From a checkpoint of a small transformer trained on Wikipedia: vocabulary 1043.
Each number is 500 + 50 x the weight over the matrix's rms, rounded and kept within 0 to 999. Layers, rows and columns count from 0. Numbers have three digits each.

# layer 2 MLP up, 384x96, rms 0.0755, rows 266-299, columns 0-95
484514456493540420644495514413466503451393502566626493492571494554556566550415456487489455516472541418417502487465439451513527385489598493435487511432488445586541609571443563471484501476513426436539581488509644464488434437524496464470573494501505499503518511458600468610434530531535491489
547451544374613538537473538506483564459473420572408426544507475442416545457407602501482525466559497500537495458446500484463458538508469482446478434421513563504558509454513505461467521476451438475574520532413542509428434492548511457490474533518476498568423516535569524483542457505558491536
456550492472499550560442508424478526454523549610466518403481523475428552495550595400531537547486536538556461385380434461515456498471442555477578498588596516447462465557391477527537497573505471406373478535578514530500510445619443467468535548497583514527538577498431535474451471539527512473
493521552490543506530437487480449545439568454551481530555527511398530464534497525507511570504513509426482474470512487436491490472509516498495494540437435458404486438543446489421499496510412510468465523466505469536445623483534550432521532514427500463594485475635448481526559459579416454478
488430560426398481422606506523596479483534453481465491476398498441416519533511537532516458445537519594531497497458528482508596428480488479493484531520511484523564561472425489522463499499554514558515500500505451574515476581470380418561440444484442429566544438452429424425491513577531421599
585418457480471506506579453487513436516520480559543449482502457466390494424536529505440492517533527527489571485522522545518540428436525443516536493484541596493516480470474512553499519534562497576483432522555521509532505489473534502473443537465482511511620429505555487409478553511474550554
601490507502435499463571423483483545510455550488466469439461481449431465568430452430541533411504556447534455560447564497420573503561517535585523483510554565492509591434556470604461403475530513569518468470526490479511465476566517563512532521429518545487493414511526522530445462570588436510
567550452565563589469450439494516532488513523526515552547478456435559446497477485515571547482465512509494497485468534492436516473471539529438543490550456541487550531532439517432374490470537441486580525463529519467552424528479464504572464469559479524606437574481495487494432535528508527461
469549513477594445493421504431487529469419577568454546537508435555575431527522491469405512449517493502567485507463446432450496540543497538619503504436481547480435466520418449453507468527436476454631552453475554486399512523538475441484579393512566459508568528495508544518412577469586487515
583447481535574477531453526483497414444451496537484539512543451444463579522544410398439443516480529525531541503421589515555489445526559481557458544468548545552500492476429563477523479436429503482592458494492520565489491556562500502451486454484583532512495412542450483471410510531502499561
442475558528500472538537536592493586450458442469504429486507473513493546500453492535526451441553468562472545539512440463546555494553477441632472456481527476553472502461414449424420511549452457462493499493534479512425431508557465520531532428557582470494450546429535518496449465526543467522
498461466467437516461597533566374468466469470431509460483481386507492544529512503523456464441552556481527538590427413549483463491489574368538479452526538482409510517429467470466460462451527450407539494494475491554499446516570461453558499515395458480461505576489511529476457426530606537535
521504511490442430483463514520418498486510565561488425517416463526473455478563501590494538418431597519480586514542532551514574520415484566452455481577533524492518505461497508521546356533458499493395486475503504507490415461571532547415584492556493484519633515590531508562389501503524479474
590494512487565422539420492476475464434563422458472622486504489490510436471526442449418388608488493430592488493394402533555521595629517497508511504463555500494588479408478597563494486530419433501517566548600475515405522398498369489489483528455573498532501463386410463562511551569570450431
512604574506377498477545479548471622579500519485459488471453497483638577391511504514551515507557562484499452494550531466508589509485467481497453415558497435523573561476536449469501486449467403528549527531524509511549435516463446533509476585512645532523519554560508424501464485481481517596
521552477484455437448477461430411553615428452535419419523488521478543507516416511541564622428631511478516374505514439450413557474511489549561517511517514440612416639463504501512495440532474490565458512519502569511522538617575494507469474512470565566538517553476455433448482425521584525560
464555552483474473552495524484508527483553476500501547510530511494480548488451498460507536553543490531424514430574527526464537483489510489525432450493530587501523549545494461454529600503469459502509477565541487447468533515542502487460522454539525475519507520483474510519523484476458431520
492548466460474420487527524455394510547372451406555462496451486415596501510520412399472460406405474473507511585458476480503491513550555546452518516493462519615534591398539513533501380457559443543510616470463595519508588551540569622452580564527567562481477469558514378517478406450555553552
499445427560390461464471563450475459545491596666510474445486446414535544611455543470493620443527539517513392542506558443479512523509438456445492487489500450462491527436484460483519478457450494475499534550449539484580527482517569520524533607436558497468447372573506439515514505527500599524
493519502503600346536429558481395533529512465434422508536541463468551565402448432535470375519496536476425521431522424498556548572501466447569480528465573354477571546435547445481460513436518453521564477441450562616419506515556505539499563457488482538510507533457474463516421534558607551471
411503425555466518582436506509453483590530376509476517544429458462442529593487508478435443497488414559493491383516556476499567435507568478437432506520461436475489498516456488490483588424459465460462417552461459493507518483516490519525513484577522486511496477498415451458498536494520481556
529441457420377536432518612529498476508476533485574522574398530532450367547524570553470508442539435586505491519485425531452567523488543392489530489503428472534441530462511479478557429459536494595521501419431480534597483509496491542452512402428493491502598463455564488467454461516494447562
498500551531472480486445428585533594528516562483521507455545463479460470465514482418407523562548537578482538466525467564485502474449547487472526408420423481419496529470612505424613496446429531478479454518533423566464439466493539506505539590515484450429527478483536546471481546594450469581
504522511491482505481588480558451586549490498539481574534456523516522460474498515513522492499517621454483550501468513524467487553501349508506567462447489434454558419505519445475446437450549503489434497475558595488523476461522461485480534489508577439581575557467496495496494523473501472588
483470580455432510520530536515568499421482536510554460468519455464489530466480554422445464447498461566534493541464499468488557437429526481523542504464482525508531505527468511556546523481471545522530463472421546504504471492426562463466580524501507505435559442558522541461455532500449557497
584541457534504496518526544504542536409584429542512515433478476438524528438428388390429477509479523546463510451506497498547482490446494428547473504497510542523501467442477423490479393504429470519493578443518514474606478477477518499574482524443431478493604405480463416526460528529488575521
423558548494437414570476487485489554525488515501490439494391602486468509474462476474487425595398494549497433510513569514479495498420501436528404517531514500523528481503514499512522497454465455592456486564544519503484549469459405533533481527593539500511555491550403459546512466475537558452
555522536491542481471495501568530534423445502534563517501603471501534518536453471522561528460480591436503468486504488533429607526446501475415468447508535546458477555444494510505448423500530534486518453495538458491516398520521513554541567438478485482473460546584502503556521514614574489423
447513564549564588487551557418535488524533494621527431599588549492608470547560430447491519528445546504529541506440567509397471487544548434561408577550457618459466470496491486440477525449476478541468451493394494536416486493447504517519506538484526556459580486520442461546464452483497368551
453475568572477408449629523488446484525535408437536487452564400583455473546512541427589461521507518476411452535614436485570560544537500513552412557496571506425506536432536408461555389494463442468500459435504521565520585543565429479524537464473478457527474467578479510547493480504527570467
525443565570460508588493484561501541462438520578450550508426489544464608507510480497522516437528392543484423429479469486569531515448480456597531416532549444506480532406549446482540476634503475545431556539606476421579561504520391427464446462533581533585544550588430478472455544469497499531
491545472575489479448495570516519535466461453486480472498543528526513545491490486489500486515574458466445497552504456460504584457515565535533541467528440484543460492481561437452562467472514500442523496529491529490515506472517552549464494469630565421530484531533567513473441466410541506513
553436483505480554510494522498498484485524505558557551457480524525463475523402483535357542466526425543471530497512466461504501421477527506413492442492544526467481501530529470532454510572513516462532452495595502452433514513532516557501499451483560521443546471515528507512438477528490573428
541405484495516468423567463491543516442473413493562485527509466445612517571428461473570497430547491416469483467458518478451564443543590520530609493453527447576473502514570482506471601503490408452479420473399540534523521480475439524552506468513521494423479527655534494552512476462512410552
# layer 2 MLP down (transposed), 384x96, rms 0.0759, rows 266-299, columns 0-95
557438526488496491549472456520476543626534370581602564474467500516486498570394437550571413464463477450548511435485498578538420536412544488545453460353469474420468441528507507556521445571442435540437470640451515532563443435502425451457458625469470620550511419407435372430524482419556504536
487511529536492486430573459487475394487435573586522534446507502543537486471550496528520487485469506460485523509475547361499542557480551489533533533600530486529485531532491456568608488493470532476395553498564550524571505492405509549552524515481478501415493482469498492501490471544436469487
462448540476513546532522498516410547600553588437532582542530519480481516534507633476588518432524514516457474520473618468435378383526530520520474442495534552483456414519480503507506431479450539462526497576563496431539544499464512536382432432511572423543617549492527560500387561511524527485
466514531605530529490519506555444541524515579556505485459497525457530500551471424446554525432490477481472489420485540506520433546448511488534533501499519488440518483520484534552508513517499514469563419480451552527436426550465568556411483484479538468551521489505515482519518481471540507557
466528441545484549519461464461488454567485500540570505459418481510447561388440497434420493536501528538565483463500494535487397569490479492465470449494489556469421625476591424477506489565572497451450511566492497459538434359484530568408475510526544541393538408590508529469454525425501492472
426528524489527552448521508561574463477418463431430482444428551417389525484459524488479495540498537506524553567473446526583512535468495509532541515475556491559536528486514492568484537478511508551490475574424481526462494478502474547428432447477520507515483481392471447486453560414399444494
533499460482508498502562510466522452422464628495554384431448537591597493475535559571531578457549513517498474534536464484517401496513589477533444507483512448539557475522541530507567502582409580522513504480438536583511531560550522549501571489492459462512595493505564481535551502614419619524
446501519577494472490565546521446512462475499492492471460522525541515460494437454533498521474535495486465476455460413479484496484496455498549485506450465479480391438497514525514506448492467479477432557469523539491478535445537503495462492550514509462495476483538579547490427423521530475479
513542578485580499461507520508547458483512528312511524448425548540380527484414499459414442543450396547398566528475550559565449518580527400543486429417413625569576492517552534474474466521561429443442499517416406458551488434523501448499531452469526534481568548398501476552434548438500525498
445563614546535537515567500464484449473475502534471511547475508523537461520483556499507514533622521487559440548467420536458552444580418492514526513468462516416502567491375452503463489500473456406487479527481435505506575426428549492500493492493495577538476394600537473472449493497562487501
477607510518408421413386453503470496536439544491563503493555525454448404457431478560533492481449473496479487431499519595561515531607437563526484468616485519464515544552463460537506528409491443499539526460493504463509466550471430548593486482493434488462522512570510474444458552436485523500
558453398495572512455440534510579435549484443521566599482469556497544566587526498489418515484511495472499515403471517538435446456439619516540514429535542532569477530609513478448591456420515592535417463517501403508520453418511585478573370505553510474533406509502490491608424597518449527495
473490516438528537509547636345592436539468527554457494571478502559535541530494475463475519604497447535504432443482514395470498579448545422490505530444433500447431543514531551518529501416472447435574440480582477485506490542410462534506473481459395520487581543616479406484465496498494621471
525503489451568484533623391494533443441533493397446564508550489511533577392509508440538522591565536459430479553426447555516377564473560453513450524468532535516579539466443512442467549469655462470559519554426567440428489504532497445446534466504434567456519512545540486579445439411529542537
444373449466504472636520564484538421467576492484588482496446527508406497576481520490397463510553475462505486524534484517548379471460501533551567398517540527446531480501461558456535460534525594518525523578400493466430473492580542411487557452455458455487443551475543566421541544460497509376
434496486569424579470433456581483461559437480500502501574465586528443530488592623571499541468478507543525425563470589384627540425504510413420444520484473519488524454563421474474437569477563462562503486477416418422466395377509426500556518582516483538423596519610597529480433498432447532567
536459452503511511498504474488503516505443508523508500490510466516521475473530486521529512487480513470614516556492493473541542525509501457506507533539516469530471502473493503533517419515483563449472483398494491524491470525449520525532518551479484499480501478508512464486471480479512583478
513478524511516566395451507544592483519571475522425504544507477570533490543397479606513565518594490436504579516432568512437530577514551470543455441411494436538499391582546472472530435535460551557413464459558558386427455480489474503397495420581522435475441427431603464535578571531526470522
544504565481556466500410420536554562499470540572547527427545542545527549536454500512559492481534407483512560464422407529549420497507516589600451523488501550492487477657534514533450503502532539420489389551509593434478531488480453462516393490462421518537549535599567506525486471569526507512
515516504482444483468566406534523536432472474462558574494488470479496410458530462423525441531518540468490444506503506513473484462508488694483508456425544538488488471457589439493525498555486445499430464510552471512558489495559458445584517560520581473492552477476387517663564473482497439510
543531598515448482447520557496641475450513588472494511461538615452545468420514571590514550468478419521533527589494406528466479587514453590564552514488493506474427513366548529537498490527510477495597500528541553569461469508419526464553368497530530490444481470502516494480508490556457502521
516520536502512445547522467537547540529459335412537484460547486458552530429510511500491461549395521500466541481506460553549432422603436502485445496542545551442461507448472466512447567542536517443429498496535574473449517510532522465581466512534479547517524529547480546586463443506581597535
526531576534444452457508523512492494447504452472475483424543488554389438500480506494431563512497512462493524475584570528587497490536465421456485443502466565492533556430506437515450578582542418531447472521449548445434473459564538583516524499449515507443499543442523500534521444404481571483
487443470515497483514515541512485466505524507524518475551529429519512487534551515555481477526512463433459563499477492406436546527411529536569449535530502477531474389443634477483549431445483497488524494389523478503507455506483456519464499435519533426549521476510433493375454472489463517475
475560423478495517438502445450477409535516484455447453396542492458430467503521474476574529476440542477524498528573507472524522469558482485445488481594547544477492498469456484441468554537466493488499535474552449481544537555531413567591492556467518485461515517441492535534498417483508473517
505497501608458421538480435546528544565492459507430472534511561501483564547430510551636567452510576556513492476483504521449521467412429606368436487539517520562567513483447505446478605466521532482524571593449518439500542545533418535495505569457509509412469538430418520548485442448505393417
533588455519583574401429494358507542427504506474492512401612487499455412453491506454561512521607510505496557443517504478523527562488510533410575464455511515638457537488443483477429503569517506476506434418428427522477453463565610515423559424411407566473418463480510464453498451533517488502
454516490583511529594531515561384462454485538503470467481443479577558406587421532465463518500524481481540470537481466482560488392428498531592473534549498363479480396505521512503579415507391576536461513475544514584498560546456510502491498487534535483445546434599506498510496532512533436512
531507536486532417425370475410554486460563477433544546544472535512462440469530524576542514550448482485412510538528573595465491531571477567478494466483520613547555609498441466599434590566517471525430528509492575435451453533520448495571482506464514612448571507425536538552553441480479501378
478420502448423482409534461507481408529441543536475486498534410506544534554490421559515494435572457499439519557511493566543482421454490566517565484542536475520584532515484492524465493375595433443536382462508464531475568546533583483546528615666434464437498504499498502529484464518484589443
452551489435460454409508600524537490456445413449519449479435514475426449395505575468523494571517582560503517554570530450502490554564518573466480532591516493482474551492471471487408498498622486417513470464457521502494417511504372546589553477419562460450445482463449542616521481490461503500
459548526430504466564536473479487450536472514465527565540471413503453483545433499464539442512514541410474477451524518530435460477472456502489468515452503529482460500489448486506449530557497578452501529458448429523450506474491464463511552540504436498477493520490473620524466519541539457501
503527568531518517441408414621513526564460539382542389542486513457498500465518539518505508522493465567464557537516537574539519545577587485513492473502538523522496518628461514443516447483517388558514525473405555446491411440524538505521503416548537555481424541510461419468510548493467545555
462508554518492515614515532556506481559484615552489545479472512551456470507563560543508568545502556571570470589513538534517540518470492531474474516515458543465468534503456510509524441477552540533535615530512498501521470507473556567438482542536452500574464565413451498518456555510605453451